From a checkpoint of a small transformer trained on Wikipedia.
Size: 11 layers, width 160, 2 heads of 64, 3.03M parameters.
Architecture: RMSNorm before each block, learned positions, tied embeddings.
Training: a variant of Adam for these matrices, 195M tokens, 5939 steps.
Each number is 128 + 24 x the weight over the matrix's rms, rounded and kept within 0 to 255. Layers, rows and columns count from 0.

# layer 7 MLP down (transposed), 512x160, rms 0.0738, rows 211-232, columns 0-159
[[118 131 119  87 151 144 105 139  97  94 125 114 141 125 135 152 116  84  77 129 107 161  92  87 149 177 149 150 162 142  93 119  96 131 149  89 129 146  91 110 127 108 115 147 127 119 124 156 117 193 109 128 119 106 186 166 153 171 113  68 143 119 139  92 139 124 131 112 127 106 141  93 110 142 117 144 125 142 110 125 146 139 141  81 165 145 116 141 163 123 161 125 169  87 124 179 133 146 131 121 148  75 105 149 126 118 108  86 131 117  85 163 112 136 146  76 106 172 150 163 175 106 125 127  85  95 118 155 131 147 178 113 107  85 125 141 119 126  99 110 125 112 139 126 149 147 105 111 155 171 140 116 104 104 139 121 108 104 110 138]
 [145 119 110 107 134 132  93 181 119  63 131 130 137 105 169 127 116 130 181  89 148 154 140 146 104 124 120 113 126 119 176 118 119 177 114 131 152 124 105  98 142 120 163 109 125 115 117 149 118 156 167  68 124 158 164 118 151  73 104  95 133 142 125 148  95 137 109 126 149 127 118 125 117 144 109  89 133 204 150 188 167 105 117 202 101 137 168 111  84 180 135 132 131 150 121 106 147 117 145 126 156 109 132 127 128 134 132 130  78  96 192  74 137 123 113 107 127  90 135 155 108 101 141 112  81 138 147 143 123 176 122 153 171 131 125  97 156 101 148 112  87 144 130 111  92 151 143 109 110 159  79 129 148  99 189 162  87 110 132 150]
 [145 130 117 120 124 140 141 114 150 131 125 119 128 137 151 137 137  95 159 147 144 176 119 111 100  79 107 101 135 145 131 100 136 120 141 147 120 101 120 108 121 131 130 119 143 108 135 163  62 126 161 104 129 158 142 148  84 117 101 129 168 126 101 112 138 165  90 118 153  92 135 139  89 138  81 109 148 180  93 139 138  76 131 121 127 102 121 124 152 157 133 129 142 146 122 101 139 121 116 113 133 139 114 105 108 137 133 109 121 151 128  60 103 131 135 139 140 119 126 147 122 100 149 155 115 166 133 131 127 174 146 141 132 152 130 125 163 157 133 135 106 142 115  85 134 126 108 131 126 103 137 147 103 146 108 131 136 135 129 155]
 [178 161 114 132 141 107 137  99 125 165 158 137 127  83 112 127 153 114 118 158 146 122 152 173 143 135 136 109 138 116 137 111 109 139 148 130 132 147 142 156 142 123 160  98 102 110 106 139  99 161 187 122 161 136 157 151 152  96 173 117 165 123 140 127 150 132 116 135 142  82 135 142 114 114 104 116 146 102 163 118  92 125 133 121 133 104 122 116  91  97 117 112 144 135 129  99 131 115 159 157 106 115 138 151 142 125 112 149 106 129 111 123 103 192 173 118 181 143  99 148 130  85 143  99 142 103 129  94 132 112 102 130 125 173 118 127 169 114 143 104 100 187 106  75 130 146 132 133 100 104 122 117 177 151 128  94 141 143 141 128]
 [136 108 131 147 109 123 114 156 119 140 117 116 117 138 149 121 154 142 132 130 152 160  88 134 121 122 151 106 113 143 156 111 149 125 146 157 106 143 140  56 136 151 146 144 145 113 101 126 128 131 145 124 103 114 139 116 136 129 145 132 117 107 136 176 105 133 120 110  98 140 134 107  94 139 105 144 133  76 149  92 100  96 107 156  92 109 107 112 145  94 143 113  94 156 128 163 166 141 131 153 128  94 173 159 133 157 165  99  98 134 153 131 150 124  85 157 154  89 157 129 170 131 141 115 136 137 146 147 146 132 158 131 112 136 118 123 129 125 133 140 116 112  95 136 120 176 155 110 113 116 119  94 120  95  93 121 118 155 155 148]
 [120 169 107  96 132 123 136 159 159 122  89 130 165 141 126 185 100 110 119 134 140 112  87 161 114 144 126 126 134 132 151 139  74 163 172 123 156 176 142 137 124 122 132 109 105 129 105 114 111 141 114 104 112 133  71 140 139 144  97 123 155 124 157 114 119 137 147 156 141 111 160 123 140 100 129 131 113 132 142 181 129 133  83 127 130  83 134 134 147 126 134 126 138 127 155 114 100 152 139 137 124  91 104 152 108 123  93 106  98 142 151 165 150 134 114 129 131 107 142 151 143 142 120 155 148 112 131 149  82 132 154 115 113  92 122 101 127  93 154 173 119 153 147 131 104 163 182 154 124 123 121 113  97 110 102 112 141  52 122 127]
 [114 157 169 131  91 115 166  74  80  84 113 169  66 128  87 177 152 171 188 102 142  97 120 129 112 142 147 151  77 136 157 117 103 106 117  78 112 149 189 182 156 158 104 144 112 131 128 136 102 118 157  90 143 151 169 126 171 161 120 146  98  98 106 129 125 123  82 141 167 133  23 121 135 119 122  93 144 133 131 145 116 119 139 122  78  83  98 102  79 150 169 149 122 104 138 116 131 111 115  89 101 168 156 111 184  99 126 127 160  87  66 154 176 115  97  98 125 114 135 124 140  93 128 123 114 133 174 162  89  86 117 120  65  71 108 169 212  78 166 134  70  94 129 178 131 159 104 111 145 135 144 148 187 122 172 121 149 159  88 137]
 [ 79 115 164 115 150 140 128  87 160 183 124 101 167 153 163 136 156 109 176 155 121  69 146 107 195 149 160 103 109 152 103 157 136 167 102 132 108 128 124 150 107 169 115 109 107 137 122 109 105 113 105 109 109 121  79  96 171 137 127 144 135 114  94 118 109 122 163 121 131 121 142 128  74 191 172 135 146 126 123 138 140 130 127 110 140 165 130  93 124 158 145 123 132 104 143 125 115 107  93 112 136 135 137 142 136 124 151 126 132 147 114 109 120 143  92  99 130 134 164 178 137 128 103 109 140 113 110 146  74 109 141 134 100 143  92 147 161 125 115 159 186 108 155 125 103 101 102 105  97  96 126 111 148 134 126 155 105 137 119 117]
 [151  95 106 142 116 135 111 117 126 136 118 120 116 102 143 115 138 127 123 120 114 107 130 107 137 112 158 113 128 105 145 132 157 119 118 136 115 100 160 119 167 135 110 112 111 152 160 171 128  77 158 133 141 118 102  92 106 162 120 125 123 101  97 133 143 126 141 137 110 137 152 130 135 117 102 129 107 117  91 108  78 111 143 122 118 130 133 118 118 144 126 111 113 122 122 105 125 127 120 157 121 134 178  92 144 134 124 135 131 106 152  92 106 108 132 111 151 125 117 154 117 136 160 106 130 130  93 120 101 127 140 149 124 108  78 111 123 187 135 132 124 130 121 135 154 130 167 120 137  89 112 129 118 149 116 123 137 159 150  92]
 [ 87 147 132 162  81  99 122 137 111 169 114 109 110 148 115 151 132 158 146 165  97 134 171 122 134 129 131 131 147 141 131 172 113 134 132 118 107 150 115  93  93 125 160  46 144  97 177 115 112 180 164 121  87  88 143 114 159  96 139 128 131  85 119 157  92 102 110 133 161 127  77 114 133 138 106 150 151  92 126 149 118 165 134 118 118 109 137 139 132 166 121 126 116 107 160 153 127 161  91 141  92 159 149 116 137 145 122 133 149 110 116 113 135  94 108 158 137 108 142 143 172 165 134 153 137 138  90 116 116 139 109 142 124 127 121 143 119 118 125 142 158 137 151 133  92  96 146 125 122 173 170 139 114 146  77 118 146 136 139 139]
 [137 120 125 100  66 136 128 159  78 103 169 106 130 148 151 142 116 146 143  94 127 116 168 106 115 115 160 147  95 110 171 119 161 137 164 160  97 132 114 140 147 134 131 114 104 108  96 108 115 142 145 152  95 176 126 144 126 103 122 134 121 135 149  93  90 138  78 127 115 120 108 149 110  91 154 124 135 135 122 122  95 115 151 128 137 133  91 148  96  81 157  98 121 154 120 149  92  98 151  78 114  98 126 144  91 149 127  93 123 147 138 164 140 108 108 140 146 138 102 154  96 121 173  74 128 169  98  86 146 147 118 115 146 131 105 144 139 169 121 150 119 138 139  93 105 127 115 180 162 157  94  77 121 115 144 126 133  77 116 100]
 [ 97  79 198 177 122 181 173 114  96 155 129 169 156  95 113 157 116 140 129 155 116 152 178 175 116 110  94 143 131 142 127 129 100 112 117 161 136 109 182 126 122 148 130 139 130 136  86 124 105 155 128 126 117 168 156 132 122 131 152 172  95 167 123 133 118 132 146 146 131 122 128 137 103 111 126 133 145  85 175 117 150 109 119 112 120 151 133  78 112 104 165 149 162 153 147 177 100 131 105 119 116 125 103 143 115 152 117 111 104  86  95 124 140 138 134 213 125 113 128 126 124 163 163 156 121 156 116 151  99 120 146 114 160 119 157 143 127 142 112 136 119 113 127 119 103 119 105 131  98  77 137 122 114 155 167  78 112 100 142 123]
 [153 131 103 123 177 101 123 143 125 109 154 163 160  86 132 119 146 110 103  86 127 142 117 131  92  94 112 143  80 139 114 155 109 112 177 145 151 135 159 134 107 116 121  81 114 143  79 112 114 130 159 120  88 102 107 110 139 156 132 114 118  88 174 106 185 132 135  90 129  98 140 124 140 132 117 148  93 162 110 144 101 143 114 125 139 134 135 127 167 118 122 129 150 156 156 163 207 163 126 125 161 196 124 100 108 121  88 151 144 131 100  94 147  94 141 122 118 161 135 129 152 144 144 118 114 103 111 115 163 140 121  79 159 147 159 125 151  61 122 157 119 121 144 184 129  98 105 171 138 125 135 112 157 179 107 125 155  98  93 148]
 [113 116 115  82 142  89 116 126 154 111 148  95 143 129 140 155 110 135 159 111 131 150 170 136 121 136 123 140  95 160 121 153 102 187 145 107 161 162 134 157 167 162 128 108 113 142 147 179 127 105 156 122 132 152 103 136 151 141 137  73 105 167 105 160 112 140 104 164 138 151 121 125 120  76 140 134 118 135  85 119 140 129  96 161 114 140 131 106 126 101 118 132 134 115 149 126  71 109 119 107 133 149 105 159  97 157  92 153 109 108 149 122  86 144 106 136 117 132 139 143 125 177 126 126 137  94 104 145 156 112 169 112 106 140 119 127 174 147 127 108 120 126 149 130 127 148 149 104 125 152 138 163 143 145 138 122 134 111 136  97]
 [156 108 161 124 128 111 160 228 105  93 148 142  94  93 119 190 152 138 158 147 121 204 207 100 153  93 109 112 141 140 115  99 108 133 170  49 135 108 101 133 144 143 135 173 146 146 111 124 135 142 163 136 160 140 152 148 124 147 179 165 103  83 131 124 144 121 147 115  98 163  99  95  67 113 116 136 107 137 133 159 128  90 146 112 127  92 121 121 134 141  86 122 155 153 132 108 114 197 158 120 109 104 130 153 164 158 160 124 115 158  82 133 115 111 131 148 154 129 131 157 149  87 111 113 160 116 138 132 157 136  99 198 118 135 127 146  82 178 132 110 119 133 118 128 143 122 118 141  92 143 156 139  94 140  78 170  93 114  73 100]
 [118 171 148 103 134 202 140 137 126 138 121 116 153 155 125 124 155 169 146 136 132 109 155 119 127 144 127 168 109 154 125 125 120 127 104 115 165 120 125 177 133 148 116 135 126 128 102 149 110 137 155 190 150 151 134  99 163 126 137 114 128 163 113 122  97 119 158 164 118 132 115 146 131 119 112 116 123 146 153 119 178 160 154  99 165 124 146 139 124  94 131 131 128 124 160 130 132  73 148 122 134  96 109 158 118 156  86 118 128 105  92 126 162 112 124  98 120 126 160 116 143  92 123 131 125 133  98 117 128 131 118 132  80 172 137 117 102 129 104 130 126 139 138 154 111 119 160 142 140  91 135  93 154 120 142 155 131 135 159 118]
 [185 127 123 138 160 103 106 110  97 184 147 158 120 151  88  87 120  78 144 148 130 103 104 142 145 134 138 157 122 118 145  91 158 102 151 113 112 170  87 121 116 121 140 108 171 117 136 140 153 109 140 155 145 109 125 121 122  60 148 145 178 128 194 144 128  68 154 160 134 132 134 119 159 151 128 139 155  82 137 133 112 118 143 140 142 106 117 167 107 110 182  85 146 170 135 166 123 118 132 135 171  88 129 121 126  71 103 126 111 116 118 157  97 100 131 148 139 133  62 144 101  87 152 157 137 183  64  91 149 156 124  94 135 104 118 173 146  62 156 207  79 161 152 116  79  87 151 156 156 123 134 139 157 126 175 137  86 143 123 119]
 [127 151 152 128 135 108 105 117 141 111 104 114 130 106  98 124 138 156 140 120 113 131 101 157 115  96  91 119 117  69 151 115  90 147 122 154 120 130 131 144 122 108  94 125 140 110 162 100 218 180 109 110 111 131  82 137 177  77 146 111 140 164 111 172 149 100  56  93 125  88 115 121 131  90 125 130 104  94 100 136 128 134 164 153 173 112 139 129 134 113 103 142 115 135 117  84 131 140 115 121  82 107 134 181 120 149 117 114 137 106  94 132 106  93 188 154 148 146 150 121  98  94 109 166 115 138 160 131 101 118 132 144 148 122 141 130 143 106 132 163 117 103 115 121 133 151 138 133 160 151 136 170 105 148 116 163 141 157 123 158]
 [141 110 188 139 156 112 146  96 121 180 135 130 155 154 107 104 156  79 158 180 128 113 128 137 133 158 139 136 150 148 133 110 160 160 124  93 115 111 128 113 131 130  94 122 138 101 140  94 114 121 107 115 138  94 141 117 157 131 151 139 160 143 118 140 138  97 129 138 124 149 128 133 122 116 169 158 142  98 144 129 156 146 134  83 161 159 139 133  96 146 157 111 132 149 130 127 127 104 117 113 114 124 125 110 119 113 113  94 115 162  84 134 132 118 137 132  78 137 101 127 100 131 110 124 117 118 132 123 107 160 122 134 164  94 157 117 132 132 127 115 131 159 142 141 110 112 140 102 146  81 113 118 100 120  80 146 145 149 117  95]
 [ 91  69 105  92 106  70 113 112 128 108 154 161 124  80 148 144 129 131  84 147 117 131  89  74 104 115  83 123 118  94 167 175  92  72 105 158 134 158 139 105 109 128  99 159 141 175 149 148 128  88 143 135 139 128 105 145 126 120 179 120 114 129 155  80 121 109 141 130 127 117 139 113  99 127 143 132 126 117 169 142 121 124 188 121 128 118 115 149 127 153 130 122 151 170 112 112 110 136 139 123 158 134 150 138 112 102 118 146 134 153 120 134 140  99 135 101  86 146 143  90 160  98 118 119 101 137 148  94  98 126  95 109 137 169 116 153 157 164 115 137 128 132 138  93 112 128 102 135 116 124 137 127 125 104 155 163 106 106 132 103]
 [121 146 130 110 142 153 141 145 137 114  85 159 101 172 138  92 126 163 135 118 127 181 129 161 116 104 128 103 107 119 140 136 176 173 138 141 126 127 129 121 108  76 114 123 114 141 130 124 120 191 156 120 101 121 111 126 127  99 141 125 141 103 105 109 127 147 136 130 128 137 119 128 125 130 118 148 154  93 114 168  86 120 146 134  99 112 101 128 100 148 108 139  78 124 149 116 144 141 124 159 114  98 116 128 140 159 133 158 132 111 134 137 131 105  95 137 132 153 121 121 159 160 118 160  92 137 100 148 130 111 148 148 129 133 125 182 133 190 120 138 117 131 156 130 130 156 141 118 141 126 100 113 130 158 133 130 148 145 111 196]
 [105 118 129 131 189 110  98 122 190 133 178 160 136 108 106 152 136 121 129 125  99  93 108 124 138 119 149 136 109 123 142 114 127 118 122 112 120  89  43 134 128 133 112 106 107  96 163 149 118 198 106 139 100 104 132 141 162  89  59 127 130 135  98 127 136 117 148  74 139 138 146 133 146  85 125 123 169 129 136 148 131 129 133 138  78 140 177 172 140 118 137 154 122 128  68 144 103 144 103  76 146 153 164  95 159 121 120 130 128 119 123  98 127 124 152 113 101 146 113 131  91 119 107 142  86 190 105 145 133 115 132 106 142 157 125 122 134 143 127 111  74 140 147 117  79 132 154 105 139 107 144 130 128 145 154 152 145 129 125  88]]
# layer 7 MLP up, 512x160, rms 0.0792, rows 212-232, columns 0-159
[[ 98 134 117 121 152 119 110 115  96  91 164 151 139 129 117 126 107 210 112 141 159 143 130 131 135  90 142 125 118 153 139 129 115 131 112 150  71 171 146 116 137 107  92 148 132 136 131 110 169 135 142 107 141 146 181 121  68 123  93 126  98 128 170  89 132 119 134 148 138  65 100 107 141 139 113 152 128  75 124 127 139 116 148 181 113 113  74 126 118 117  82 152 125 157 123  84  65 114 119 159 117 126 138 134 111 139 162 127 138 130 100 188 159 115 120  99 159 120 140  64 134 157 141 132 117 129 128 160 127 125 125 101 101 125 124 104 179 152 120  91 116 141 139 128 173 127 150 129 146 149 198 182  88 150 122  74 128 119 121 117]
 [114 131 135 145  92  90 130 155  84 139 132 142 142 166 125  97 136 128  79 123 117 127 131 124 107 156 173 126 134 111 126 128 114 101 130 144 162 124 141 183 131 154 128 127 106  98 122 133 157  78 113 102 153 119 134 113 102  98 135 129 146 149  90 145 140  81 160 122 118 122 142 149 168  96 148 128 114 112 128 127  68 124 116 128 151 131 126 138 107 150 171 189 115 118 119 119 151  85 134 123 141 131 140 144 149 109 107 114 144 100 102 119 125 131 136 134 134 188  90 126 150 140 133 112 104 159 121 139 153  75 139 123 114 140 113 115 115 105 119 130 164 138 113 163 136 135 153  85 139  89 110 125 128  79 145 140 127 173 146 143]
 [129 103 139 144  89 104  89 135 166  97 125 132 115 175  79  99 121 146 144 133 147 136 113 119 141  99 186 136 135 136 118 141 100 127 136 148 122 143  95 149 140 172 129 146 128  97 145 135 101 139 168  85 175 115 187 128  99  92 102 120 124 141 142 129 162 132 145 120 110 111 118 107 144 149  94 163 165 144 109 132 133 165  86 148 134 128 142  79 105 144 123 154 143  91 105  96 135 150 136 152 127 119 108 141 153 158 103 139 156 132 106 147 143 135 128 144  90 135 196 115 172 116 137 151 167 151 115 133  85 140 131 157  86 125 136 127 102 151 127 122 148 126 115 145 160 149 170 121  97 146 157 130  91 137 144 107 140 120 132 127]
 [112 122 117 125 148 130 129  99 121 126 149 131 104 156 157 122 127 135 122 145 161 128 137 119 125 146 110 184  95 125  96 201 131 108 105  96 115 105 150 175 116 165 168 132 165 173 129 127 146 111 111 128 118 130 143 131 131 137 109 127 114 147 163 106 129 116 127  81 145  98 150 115 120 138 125 153 124 157 131 135 120 147 120 161 132 148 124 120 123 121 143 112 156 126 130 150 122 116 112 123 141 122  98  84 173 123  86 143 134 115 126 104 127 142 171 101 111 120 149 100 128 127 101 156 118 114 149 104  84 120  80 141  93 126 135 103 105 118 127 114  80 119 131 125 112  72 122 112 131 133 140 170 146 108 140 132 134 137 142 131]
 [ 98 146 118 105  94 139 101 150 113 113 134 107 126 115 109 153 139 152 145 116 115 106 152 143 144 151 107 129 135 118 108 120 119 113 115 153 133 170 115  97 166 112 154 132 135 117  99 129  95 130 143 118 106 118 129  85  98  98 155 143 101 132 120 159 140 127 167 152 131  94 120 122  93 155 114  90 107  98 177 132 137 120 182 166 104 152 126 110  55 104 177 133 142  87 111 128 126  88 120 124 123 141 153 134 120 152 151  63 121 112 157 142 112  98 163 123 189 107 120  72 106 125 145 113 132 120 126 157 107 103 122 170 118 140 156 108 132 124 124  82 126 179 121 127 122 129 100 124 172  80 127 169 170 118 124 136 100 127 143 104]
 [128 110 100 112 122 119  60  89  85 104 151 138 124 145 123  99 142 172  82  93 150 115 124  78 138 116 176 129 129 120  92 133  93 117 130 187 132 175 102 191 106 121 177 159 137 144 138 105 133 112 150 133 123  94 142  76 125 104  97  74 144 125 165 114 126 148 147 143 131 138 135 121 147 113 138 181 131 144 149 152 114 157  86 204  93 114 119 106 114 156 115 151  94 138 103  83 132 123 145 152 148 184 127 129 157 144 160 144 154 135  83 129 100 122 186 136 100 179  84  97 129 110 129 125 145 145 120 154 109 136  89 116 110 162 144 109 115 104 112 159 140  66 107 175 133 100 114 120 107 122 106 132 178 118 181 126 145 122 128 137]
 [138 137 131 159 147 121 118 156 142 120  85 116 119 158 117 149 134 130 112 143  92 178 104 139 108 126 140 144  94 141  98 140 123  75 117 136 147 142 121 136  90 182 145 135 118 137 154 117 113 126 127 143  94 186  85 127 123  91 112 119 131 168 145 124 119 126 132 123 188 114 135 121 113  76  98 141 182 119 129 113 188 130 128 171 103 132 100 104 116 105 117 103 119 156 119 140 107  74 101  94 100 156 128 120 106 148 164  92 131 196 125 128 118 137 126 122 132 147 135 115 108  84 125 105 137 118 132 103 108 151 114  87 134 105 123 121 154  98 153 147 135 112 111 139  79 121 158 151 139 110 135 154 100 132 114 138 108 123 100 108]
 [117 150 120 155 114 107 123 136 111 101 119 134 120 101 149 131 143 133 101 136 140  66 133 129 119 102 156 142 113 117 134 146 130 146 136 117 130 148 113 133 120 130 146 156 115 117 141 114 131  97 129 124 144 109 149  73 140 150 114 142 112 131 161 143 136 149 117 130 123 132  81 127 144 115 161 100 131 119  91 152 118 146 119 162 123 109 141 129  91 134 143 161 115 144 108 133 111 142 158  94 111 142 131 121 141  74 136  84 157 142 149 121 142 130 147 146 100 136 182 124 136 110 111 179 125 117 147  95 120 122 100 117 111 158 147  79 137 118 125 143 140 139 106 140 101 145  84 118 125 115 106 129 158 130 109 107 114 148 149 143]
 [112 119 123 117 123 134 141 120 168 136 113 155 109 129 129 107 160 133  66 156 117  95  96 126 100 123 144 163 114 144 131 135  95 158 154  81 117 112 129 176 120 122 168 130 125 195 125 176 148  86 146 155 108 172 139 143 106 129 137 138 156 120  87 133 128 116 153 110 114 113 132 145 158  78 173 180 138 176 103 169 118 165  95  98 102 115 136 151 142  92 153 126 144 143  96 108 122 119 102 129  75 139 135  95 149 121 115  86  88 107 129 104 137 163 125 112 128 145 147 118 162 160 174 131 125 134 143 134 140 105 117 101  98 130 116 122 147 118 146 122 128 101 116 175 118 133 146 114 154 142 121 121 133 151 111 154 131 129 129 145]
 [150 105 158 113 158 103 120 190 166 108  89 144 148 142 148 126 177 122 111 136 135 126  98 163 153 127 139 157 119 135 161 113 105 125 130 110 164 178  97 113 103  58 133 174 158  95 100 107 133 145 125 118 163 122 140 127 116 103 133 134 139 137 109 177 169 146 141 136 141 149 139 101 167 114 137 130  70 151 132 124 121 158 151 139 112 126 118  82 151 132  93 145 144 127 156  97 136 183 134  94 117 146 133 140 150 103 143 138 137  63 114 124 150 162 116 123 113 135  94 155 165 119 108 132 148 121 153 209 174 104 108 103 113 107 125 120 152 142 148 110 114 117 153 194 120  64 168 140 111 130 123  86 127 146 154 140 181 119 154 156]
 [138 117 124 128 135 164  59 153 113 113 141 129 104 167 114 120 114 142 102  82 155 118 137 152 146 124 147 140 117 157 133 130 118 138 145  91 174 151 131 117 113 146 196 142 131 137 133 107 133 144 165 107  87 134 130 136 120 132 160 114 136 177  85 143 136 123 127 133 139 137  86 183 115 178 137 183 132 171 158 139 155  92 196 120 112 117 147 147 113  85 120 142 116 109 111 119 131 137 140 143 117 132 133 123 136 104 120 138  78 163 119 111 165 173 158  94 157 154 112  98 131 141 132 145 139 165 133 152 132 147  76 115  71 115 132 108 128 141 122  64 179 117 102 134 116  99 197 147 121 128 123 123 140  93 155 145 111 111 124 129]
 [141 142 148 135 153 153 142 131 182  91 111 122 126 118  91 133 120 154 140 126 160 127  91 153 128 115 126 152 135 155 179 110 116 139 141 120 117 122 132 147 135 132  93  79 140 154 106 148  91 151 115 135 112 138 168 117 117 124  90 168 188 123 152 171 147 131 121 123 111  87 143 124 165 165 143 128 164 188 126 123 112 162 178 108 121 164  74  90 108 158  98 159 131 102 102 110  97 122 132 135 152  96 112 129 152 131 144 148 193 121 125 169 145 135 169  90 131 124 193 100 114 105 110 134 123 157 145 133  98 127  81 153  90  99 151 117 107 132  88 140 122 106 147 114 166  92 174 110 114 134 153 120 102  84 169 150 139  97 107 149]
 [115 122 137 136 143 100 121 135 181 129 112 113 140 123 128 147 158 164  93 146 160 149 146 131  98 125 104 144  94 136 120 135 117 140 140 135 138 136  99 136 127 161 154  99 105 138 132 130 151 107 119 145 136 165 110 101 131 102 152 134 123 171 193 121 184 141  89 156 169 106 140 125 118 136 124 148 113  97 115 186 160 121 168 129 127 104  96 148 130 117 121  96 121 147 153 156  81 106 133 108 114 137 132 134  95  90 103 117 107 158 157 157 148 170 127 114 112 164 100 108 129 164 142 106 106 148 178 165  95 136 145 121 105 134  93 107 111 141 114 113 129 116 134 115 113 114 160 140 136 142 148 144 141 108 124 139 146 131 144 149]
 [ 94 136 116  86 127 119 130 141 123 117  64 152 158 112 108 111 136 135 136 139 102 155 102 154 128 175 132 161 138  95 121 145 112  46 150 166 144 148 126 172 121 165 148 145 152 162 113 117  58  75 183 106  94 104 123 126 130 127 105 121 171 116 136 120 160 180 145 143 145 122 103  90 100  84 107 127 154 149  90 142 140 165 127 144 121  93  72 130 131 105 166 160 148 141 109 135 117 101  97 115 124 143 134  65 146 141 111 117 117 103  75 166 128 113 112 154 100 151 104  45 164 129  98  87  78 131 135  90 129  44 114 144 111 139 163 129 120 137 130 124 136  81 125 158 120 116 122 136 174 158 119 138 130 131 117 157 105 155  88 137]
 [145 115 153 106 104 101 167 152 110 125  98 126 139 149 140 160 134 144 103 119  83  65  81 173 122 123 153 130 110 124 182 152 128 129 142  95 113 135 121 139 142 141 126 145 104 133 139  98 131 147 166 117 139 119 151 154 113  97 134 157 172 144 100 130 146 122 131  99 155 107 118  91 175  69 162 127 121 141 107 135  69 193  89 159 118 120  87 127  74 138 140 148 139 145 136 131 134 151 127  74 126  88 132 101 178 100 123 102 108  96 154 130 141 143 143 150 146  97 119 146 134 140 123 134 180 118 140 162 115 122 122 126 124 102 125 119 128 101 173 105 137 171 102 112 120 108 170 124 121 153 135  99 103 120 127 117 148 132 127 173]
 [ 55 160  85  68 129 169 126 112 126 108  83 120 111 163 123 156 114 179 147  58 121 145 136 147  94 125 156 134 124 103 188 118  98 151 127 126 116 145  98 106 134 145 105 136 104 177 146 149 128 123 145 113  97 130 155 130 127 110 131 148 137 143 155  91 109 126 160 137 108 111 130 120 122 106 128 142 162 109  83 165 153 207  84 167 117 151 118 133  87 128 124 100 124 145 125 135  89 108  67 122 126  96 134  80 155 172 182 138  74 150  78 165 155 134 142 100 132 129 155 121 121 142 143 126 147 122 126  92  99  94  89 121 134 121 139 119 169 103 133 153 124 142 128 130 129 101 118 152 175 104 152 147  82 154 128 111 159 112 144 115]
 [140 139  84 112  98 130 138 139 131 121 122 137 110 123 119 153 113 106 105  93 140  87 151 172 108 158 174 140  82 163 153 157 112 110 139 148 125 137 118 164 108 179 130 167  86  86 130 137 126  67 144 133 131 116 127 127 129 105 101 120 182 148 116 162 130 111 109 108 154 118  94  76 123 120 101 152 130 142  75 122 133 156 124 152 161 109 133 127 100 117  99 148 118 207 113 150 127 138 127 119  90 162 139 141 169 139 123  79  99 109  90 147 115 161 126 136 129 128 143 108 101 133 133 102 112  95 167 133  98 140 140 160 123 106 105 121 162  95 113 104 166 123 115  87 160 142 140 106 147 135 125 186  92 139 132 174 108 172 151 150]
 [ 66 129 107 140 110 116 111  79 100 124 154 120 120 143 145 140 171 116 117 140  91 119  77 102 141 137 143 123 118  95 142 146 117 133 128 157 136 146  81 123 133 147  96 160 111 163 147 157 157 106 130 101 132 143 152 105  81 115 126 124 159 144 140 131 159 143 118 131 166 126 109 122 141 122 112 125 147 112 122 148 123 116 139 122 136 102 102 123  66 143 155 142 166 121 156 134 124  92 127 113 136 134 121 137 151 133 118 108 100 139 126 122 143  92 111 109 124 129 132 133  92  69  84 137 142 164 122 120 137 121 133 144  90 107 128 101 136 119  88 141  73 120  86 155 121 116  94 132 105 140 145 146 145 106 162 117 118 115 130 152]
 [ 97 134 118 107 200 172  85 157 143 117 152  84 132 168 110  96 164 126 141 160 125 112 151 137 143 145 115 139 129 127 145 133 115 100 132 131 136 180  78 114 143 107  87 143 147  87 145  96 137 165 115 114  99 117 114 157 121 116 122 119 161 146 103 144 192 149 139 132 144 131  98 125 135 177 129 160 149 132 105 165 172 198  78 130 115 117  98 120 111 132 118 116 115 106 136 112 129 139 113 142 129 145 125 152 116 134 132 112 142 116 118 123 145 130 152 144  80 129 153 137 138 127 121 103 119  89 129 180 169  92 125 128 135 137 112 135  91 152 145 116 100 155 108 129 120  62 137  93 122 120 179 146 124 150 155 104 163 135 124 124]
 [130 119 114 106  86 129 114 142 135 128 110 129 117 143 138 158  96 114 117  98 124 100 135 145 107 129 108 172  72 160 132 159  94 114 128 112 141 186 109 116 117 114 154 137  53 124 147  86 140 100 131 141 116 126 137 137 125 135 133 136 136 160 143 159 128 137 121 115 173 113 106 123  92 125 137 176 138 137 129 147 136 137 152 124 129 136 129 140 123 139 117 155 140 179 112 118  91 111 127 145 127 115 113 117 123 125 100 121 126 151 117 144 158 126 114 133 151 136 137 138 141 131 139 122 143 124 185 115  94 142 126 100 131  97 168 131 143 103 120 141 110 114 136  92 163 108 160 133 147 126 144 127 112 146 139 137 152 132 172 137]
 [ 98 148 100 143 171 114 141 114 140 118  93  88 143 149 118  78 167 149 169 129 100 156 113 167 144 153 113 127 127  80 114 104 109  64 102 109 170 134 122 116 126 134 117 174 128 148 116 110 119 154 130 119 163  94 142 117 150 138 114 138  99 151  98 148 109 119 128 126 149 147 100 159 114 135  87 151 145 150 128 129 121 136 172 121 142 130 109 132 129 111 126 156 120 149 116 110 132 135 155  95 122 135 111 107 176 159 112 106 149 127 118 132 145  79 145  86 146 136 166  72 156  71 133 135 145 120 114 146 117  53 111 135 122  61 146 125 172  62 138 131 119 119 140 135 123 134 132 132 180 128 104 132 104 124  96 162 120 172 142 153]]